From a checkpoint of a small transformer trained on Wikipedia: gated attention, an embedding shortcut.
Each number is 200 + 30 x the weight over its row's rms, rounded and kept within 0 to 999. Layers, rows and columns count from 0. The size before them is the row's rms in percent of the matrix's.

# layer 16 attention value, 160x160, rms 0.0811, rows 84-101, columns 0-31
114,278,247,151,254,199,256,232,166,196,173,177,195,196,196,201,165,224,206,178,215,182,163,211,213,196,169,212,187,193,249,223,249
122,187,163,207,218,245,208,192,192,230,189,216,179,181,211,204,189,194,186,228,202,211,273,211,123,225,226,200,233,206,203,227,239
112,220,205,241,176,203,175,210,224,132,209,226,214,201,189,219,219,238,180,156,218,206,224,164,160,183,206,199,155,206,184,198,255
106,177,210,215,165,171,193,210,213,197,179,200,188,191,211,246,178,211,170,190,187,221,249,217,251,184,209,179,226,175,249,175,170
110,212,220,121,214,205,179,197,166,213,234,223,205,196,245,216,154,213,195,182,242,195,247,214,271,224,183,209,110,226,209,213,151
102,181,177,206,194,168,219,212,254,181,183,204,228,190,162,234,261,233,237,197,269,173,169,166,213,139,230,233,195,184,252,173,194
109,160,191,175,207,140,187,174,217,201,199,233,195,193,217,208,152,200,222,210,215,236,165,126,213,253,225,159,248,197,214,180,198
095,222,193,141,226,275,174,188,167,176,194,205,175,236,228,207,179,167,217,168,224,218,189,241,209,261,236,211,147,192,168,221,215
102,181,180,264,193,194,210,197,212,213,203,206,198,187,222,246,228,226,157,206,146,186,235,212,176,196,210,185,150,183,187,207,156
101,180,148,227,197,220,184,172,253,183,227,175,154,221,180,224,204,163,211,162,200,178,227,213,223,254,245,145,195,211,237,157,206
112,214,202,147,183,188,169,217,154,233,216,222,255,211,202,183,177,214,266,215,214,178,164,188,184,172,189,239,204,178,156,231,222
105,209,183,248,243,161,228,196,202,214,210,170,222,177,214,168,197,237,166,204,211,180,191,224,171,186,154,169,228,187,237,212,236
085,246,163,162,219,220,251,212,213,211,249,169,182,170,182,176,174,184,204,204,229,167,239,199,215,190,258,121,223,146,248,176,191
101,202,122,139,152,231,184,233,223,202,182,225,173,204,180,225,261,205,191,161,231,175,181,156,220,266,253,176,155,222,185,182,208
098,190,227,234,153,246,213,215,201,161,208,188,201,199,233,191,195,161,181,249,171,186,208,205,204,160,169,255,203,194,188,226,170
098,205,195,245,169,197,204,190,209,184,217,221,168,218,203,268,228,197,208,204,202,234,206,180,215,197,157,267,203,179,149,216,185
089,249,212,178,169,186,220,215,199,183,181,196,173,158,245,204,203,159,210,253,204,185,235,158,175,214,192,185,191,225,162,216,181
096,221,210,248,148,198,198,218,200,167,204,223,182,172,247,204,235,218,220,258,207,211,184,155,149,174,162,241,199,200,182,260,190
# layer 16 attention output (transposed), 160x160, rms 0.0819, rows 84-101, columns 0-31
116,194,190,177,241,234,230,205,173,244,217,204,208,184,179,203,164,186,198,120,247,166,191,231,244,215,129,183,255,171,225,123,189
114,162,180,237,189,243,190,171,198,189,195,224,173,209,206,175,203,193,173,224,200,266,188,196,131,245,199,186,210,164,232,219,207
105,243,236,242,194,186,175,259,170,159,224,235,189,225,183,195,210,230,188,179,209,179,218,148,159,147,206,179,132,173,211,214,241
102,141,154,198,212,193,158,182,237,210,215,138,200,185,212,200,199,200,178,207,204,247,218,180,210,227,170,187,212,160,205,183,157
112,194,238,154,165,179,140,169,171,168,200,215,183,223,238,242,172,197,173,211,236,199,184,220,221,177,193,200,205,241,220,210,233
103,197,186,208,178,177,202,241,236,197,220,214,215,239,209,230,226,213,227,155,263,133,237,208,257,192,232,181,191,211,234,158,132
102,217,193,160,193,173,162,183,224,201,189,227,203,197,221,195,150,195,232,193,180,198,201,148,233,247,223,173,213,180,194,181,197
097,218,258,160,205,221,210,233,129,174,197,120,173,248,193,218,185,180,209,195,184,250,202,200,200,225,235,225,199,245,201,274,237
097,175,258,244,192,142,169,249,234,184,230,222,201,188,222,241,226,246,147,220,187,223,251,207,171,178,192,206,153,215,218,250,191
104,246,207,197,215,167,195,204,274,125,240,174,216,191,207,251,193,228,219,127,153,214,229,196,214,211,207,193,173,218,242,184,221
101,216,224,188,175,188,190,211,165,194,191,219,210,217,226,195,202,186,240,220,231,165,189,158,209,215,229,219,177,220,174,222,165
108,209,132,225,237,178,217,164,238,228,204,234,222,143,214,170,208,224,185,211,200,186,182,215,157,202,136,201,228,147,195,154,192
086,165,188,210,147,221,171,223,185,215,167,282,217,261,201,220,193,189,192,247,183,238,193,190,164,178,203,256,167,239,166,235,183
096,268,204,250,211,185,206,168,214,186,220,195,192,218,191,182,164,174,169,178,155,201,203,218,229,219,170,163,228,213,194,268,189
101,179,182,205,226,191,203,259,165,227,181,187,169,217,166,228,207,173,245,206,213,202,244,196,253,241,290,185,213,206,254,214,231
102,197,259,218,212,196,189,183,224,206,229,139,209,122,212,121,162,207,214,213,190,190,188,220,180,226,204,139,176,164,217,187,216
089,175,228,260,209,177,139,265,130,149,224,180,189,214,209,244,140,156,191,147,193,214,186,228,209,229,228,181,201,220,235,200,222
095,170,236,226,259,179,160,239,199,143,219,154,178,190,198,218,173,155,175,181,208,173,207,221,232,244,222,184,234,197,194,171,260
# layer 16 attention query, 160x160, rms 0.0842, rows 96-127, columns 0-31
128,240,271,194,250,233,173,196,204,179,260,240,193,202,205,192,152,233,244,205,176,171,170,238,191,199,218,204,186,184,224,175,190
129,232,207,177,217,244,215,239,159,265,206,235,217,224,184,240,207,261,214,192,182,171,215,213,192,191,212,157,204,226,164,183,155
095,171,179,194,237,195,160,214,177,234,176,200,153,210,147,214,186,220,203,173,189,142,203,241,159,170,197,205,243,221,166,221,210
101,206,174,155,178,197,220,193,285,213,235,258,224,188,220,208,206,204,200,199,188,251,180,211,222,220,207,238,192,148,234,219,174
100,202,181,206,174,221,233,164,262,245,235,189,243,157,233,138,197,206,193,141,160,237,168,213,237,200,189,217,190,140,253,169,185
090,204,207,203,202,269,188,246,185,209,179,197,203,268,179,232,269,185,175,232,218,223,245,208,166,174,261,182,190,220,197,215,245
097,178,215,219,212,206,120,211,182,195,157,224,218,214,156,235,222,181,187,179,238,225,179,170,224,209,197,216,157,189,222,157,226
104,174,176,229,229,180,140,198,205,179,167,184,203,230,191,234,252,167,204,181,235,200,233,176,244,227,192,178,174,197,260,189,224
127,248,236,198,218,207,149,186,228,135,232,240,193,196,184,208,251,232,193,194,228,202,168,276,195,247,187,235,178,204,216,176,203
102,188,145,243,202,182,168,174,242,149,239,140,160,194,151,202,241,243,218,184,220,163,226,192,263,207,270,200,186,177,181,225,216
119,179,187,170,134,228,199,201,189,177,166,162,210,263,206,241,247,167,202,253,171,218,176,191,191,227,149,209,187,218,187,200,235
108,213,190,146,208,220,167,177,219,191,247,274,206,222,198,161,171,231,187,206,203,215,240,182,162,194,217,157,176,213,203,227,172
101,179,167,174,199,205,184,159,281,225,265,184,216,167,221,188,212,238,167,191,189,233,204,191,200,224,205,188,157,156,214,190,127
110,175,177,170,188,161,227,245,236,225,196,150,172,198,183,211,226,217,161,186,172,151,230,219,217,218,210,166,249,194,181,212,193
096,196,232,173,195,214,193,229,159,210,156,246,193,268,217,251,223,206,195,232,197,233,225,148,167,204,207,272,229,266,159,219,204
098,207,171,186,191,134,237,201,189,238,213,155,195,169,196,179,154,192,224,189,168,166,214,185,226,195,186,189,233,187,247,186,118
092,224,232,171,207,230,196,224,161,206,193,250,186,264,168,267,252,197,155,220,199,202,241,148,181,187,224,230,191,260,149,267,203
077,249,152,202,221,198,187,209,219,167,167,208,195,202,208,238,180,180,222,244,223,180,278,176,179,214,163,208,185,239,131,264,198
105,161,186,186,184,214,215,222,178,270,177,169,186,194,211,220,188,227,163,182,194,188,221,188,202,193,208,208,223,202,200,149,142
106,202,223,145,159,242,240,212,175,187,191,237,209,179,213,188,214,184,213,207,185,200,202,222,209,179,211,172,232,200,232,254,224
095,219,218,208,242,258,195,206,214,190,217,219,201,204,199,204,248,217,236,133,174,173,170,190,244,191,163,173,215,168,230,227,181
102,211,176,190,195,156,224,180,232,211,192,209,171,185,157,252,196,232,213,174,206,184,223,220,227,220,178,193,234,194,164,227,207
079,170,161,187,187,189,180,221,168,141,195,133,170,199,194,198,139,193,210,239,220,185,273,220,151,215,201,162,195,242,165,240,210
098,217,248,232,157,223,189,182,199,205,155,268,234,223,195,231,181,201,231,198,173,229,177,187,204,157,162,283,208,217,200,224,239
100,211,186,212,229,271,220,135,165,208,164,215,226,251,149,187,193,182,220,205,209,213,224,175,154,163,239,212,223,248,179,288,228
097,206,163,228,237,195,216,188,207,197,283,134,188,240,167,209,253,211,143,220,251,169,255,195,178,194,257,174,173,210,187,225,166
095,140,192,190,197,210,238,179,179,202,229,218,183,208,218,165,193,213,228,174,153,204,152,134,196,217,141,186,209,198,249,252,162
112,236,234,169,219,238,167,185,234,187,137,290,195,211,216,219,207,215,252,177,179,187,169,210,224,219,195,268,202,195,198,203,170
096,183,212,181,143,179,249,196,192,209,205,219,174,183,273,218,186,220,215,197,144,183,155,183,166,217,130,233,216,220,149,220,183
078,190,213,196,218,193,168,247,186,181,199,209,181,250,165,254,206,164,177,261,219,217,234,185,165,231,193,211,208,265,129,268,252
100,200,239,182,217,253,175,201,186,252,138,281,227,227,201,228,225,211,201,227,238,226,180,180,203,184,221,260,186,209,204,179,171
101,193,128,191,163,163,261,153,184,195,245,144,185,152,197,185,149,212,213,198,211,159,186,188,205,196,123,221,219,203,178,187,185
# layer 16 attention key, 160x160, rms 0.081, rows 96-127, columns 0-31
099,219,116,153,217,148,201,225,273,244,180,229,193,184,186,248,200,233,196,167,255,132,208,191,214,165,190,193,176,158,209,219,216
099,160,173,258,237,229,238,161,178,187,259,200,223,186,207,208,244,231,208,285,238,158,203,195,191,228,130,198,189,205,198,162,221
108,224,167,230,233,161,196,153,192,278,233,206,197,170,196,223,169,198,188,158,188,147,226,205,235,230,193,134,179,173,210,169,164
092,200,263,221,147,206,221,274,215,205,146,205,244,209,255,192,199,142,168,246,233,177,181,223,197,188,183,229,157,234,196,222,167
101,154,253,193,118,211,253,195,210,180,187,199,260,166,224,171,203,166,170,238,181,209,126,198,242,201,191,212,191,203,212,204,187
094,202,213,189,196,229,197,183,197,267,236,202,197,226,182,223,178,255,201,194,206,198,155,186,126,226,161,224,207,207,242,178,222
096,162,256,183,180,242,150,180,199,187,207,196,187,197,209,182,213,176,140,203,206,264,169,226,159,187,216,214,226,173,225,175,202
092,135,196,182,195,179,221,211,185,209,227,131,190,207,210,200,163,235,182,180,224,221,196,207,141,229,221,195,244,186,241,162,197
088,162,230,207,199,203,147,202,203,172,224,205,235,220,206,238,191,226,233,212,187,231,192,207,183,226,213,215,199,209,178,245,221
103,235,200,168,193,178,143,221,212,210,139,212,201,201,195,134,165,259,190,192,190,169,191,188,207,253,184,131,183,231,220,198,215
098,168,191,227,236,180,237,193,200,205,212,213,191,171,198,200,214,193,249,151,177,149,184,183,244,193,165,191,182,186,212,145,187
099,199,216,193,197,250,157,194,259,166,147,235,238,179,209,195,183,171,148,227,171,210,190,208,213,200,199,145,239,173,229,203,190
090,188,251,180,156,220,213,303,211,250,183,183,255,193,223,187,179,202,185,265,187,175,224,226,245,200,201,183,169,178,212,199,215
101,204,245,243,192,179,219,267,227,230,193,193,235,201,220,198,203,230,223,240,223,174,210,218,211,225,196,192,199,273,190,188,202
098,206,213,167,221,192,190,206,147,259,206,184,197,219,207,232,247,202,272,221,207,236,241,219,234,144,224,256,221,192,186,223,183
092,156,205,195,178,138,197,229,199,215,192,185,199,179,220,204,201,146,226,225,196,154,277,198,253,231,164,184,196,200,184,189,195
098,223,166,210,196,215,201,180,183,257,253,185,165,256,154,209,233,228,244,188,217,234,229,185,207,133,208,250,203,209,185,219,171
092,247,160,181,198,211,210,114,204,230,256,222,158,144,183,191,180,186,214,144,210,163,189,197,188,204,254,216,189,136,213,186,190
092,216,222,211,190,193,265,296,158,247,167,206,201,224,245,218,186,228,222,265,208,157,288,196,256,175,211,184,223,248,170,218,202
110,169,233,243,221,230,230,203,226,139,180,228,231,233,217,196,231,213,178,221,196,146,221,229,164,256,171,213,216,241,237,238,197
094,134,187,225,201,182,260,163,178,193,213,150,172,171,165,199,202,178,198,140,159,232,178,214,218,136,159,196,174,181,243,181,178
100,220,216,225,174,203,195,222,155,206,166,228,179,162,241,198,210,195,188,175,211,169,210,212,177,188,218,210,250,237,199,241,173
087,187,195,167,261,225,239,151,204,235,223,182,178,112,194,161,164,177,210,155,180,188,196,181,200,211,224,206,171,141,204,192,196
106,186,213,163,154,209,195,203,228,159,137,197,234,214,244,213,226,192,193,206,199,238,179,202,247,153,182,229,220,203,189,204,150
097,153,179,211,205,199,246,188,238,212,201,199,215,238,217,248,147,205,199,261,199,140,191,214,178,198,195,252,203,222,196,208,193
107,219,178,239,195,203,164,203,223,207,267,189,183,183,151,221,182,256,194,188,232,190,211,183,177,196,204,197,199,187,194,193,213
089,183,218,146,212,169,221,204,176,195,199,190,198,171,204,183,231,175,247,188,182,236,231,190,229,181,122,189,151,170,205,177,210
108,224,148,182,202,226,235,235,168,208,177,211,201,217,191,217,220,142,181,168,186,205,205,203,227,199,196,224,179,187,219,258,143
109,219,186,191,250,197,235,226,189,179,189,190,212,203,201,201,200,174,278,191,201,253,196,203,251,160,186,209,183,203,147,211,169
079,206,184,224,263,206,188,107,224,199,264,176,179,172,161,192,226,198,212,148,229,262,170,195,190,161,216,249,198,141,195,180,200
094,227,190,153,188,192,179,263,171,234,168,252,200,279,199,253,208,203,207,261,227,205,230,206,238,168,214,242,233,231,204,238,180
098,199,195,215,223,206,191,155,172,221,229,170,189,201,207,188,165,145,203,203,181,182,221,167,226,197,168,195,209,193,145,189,198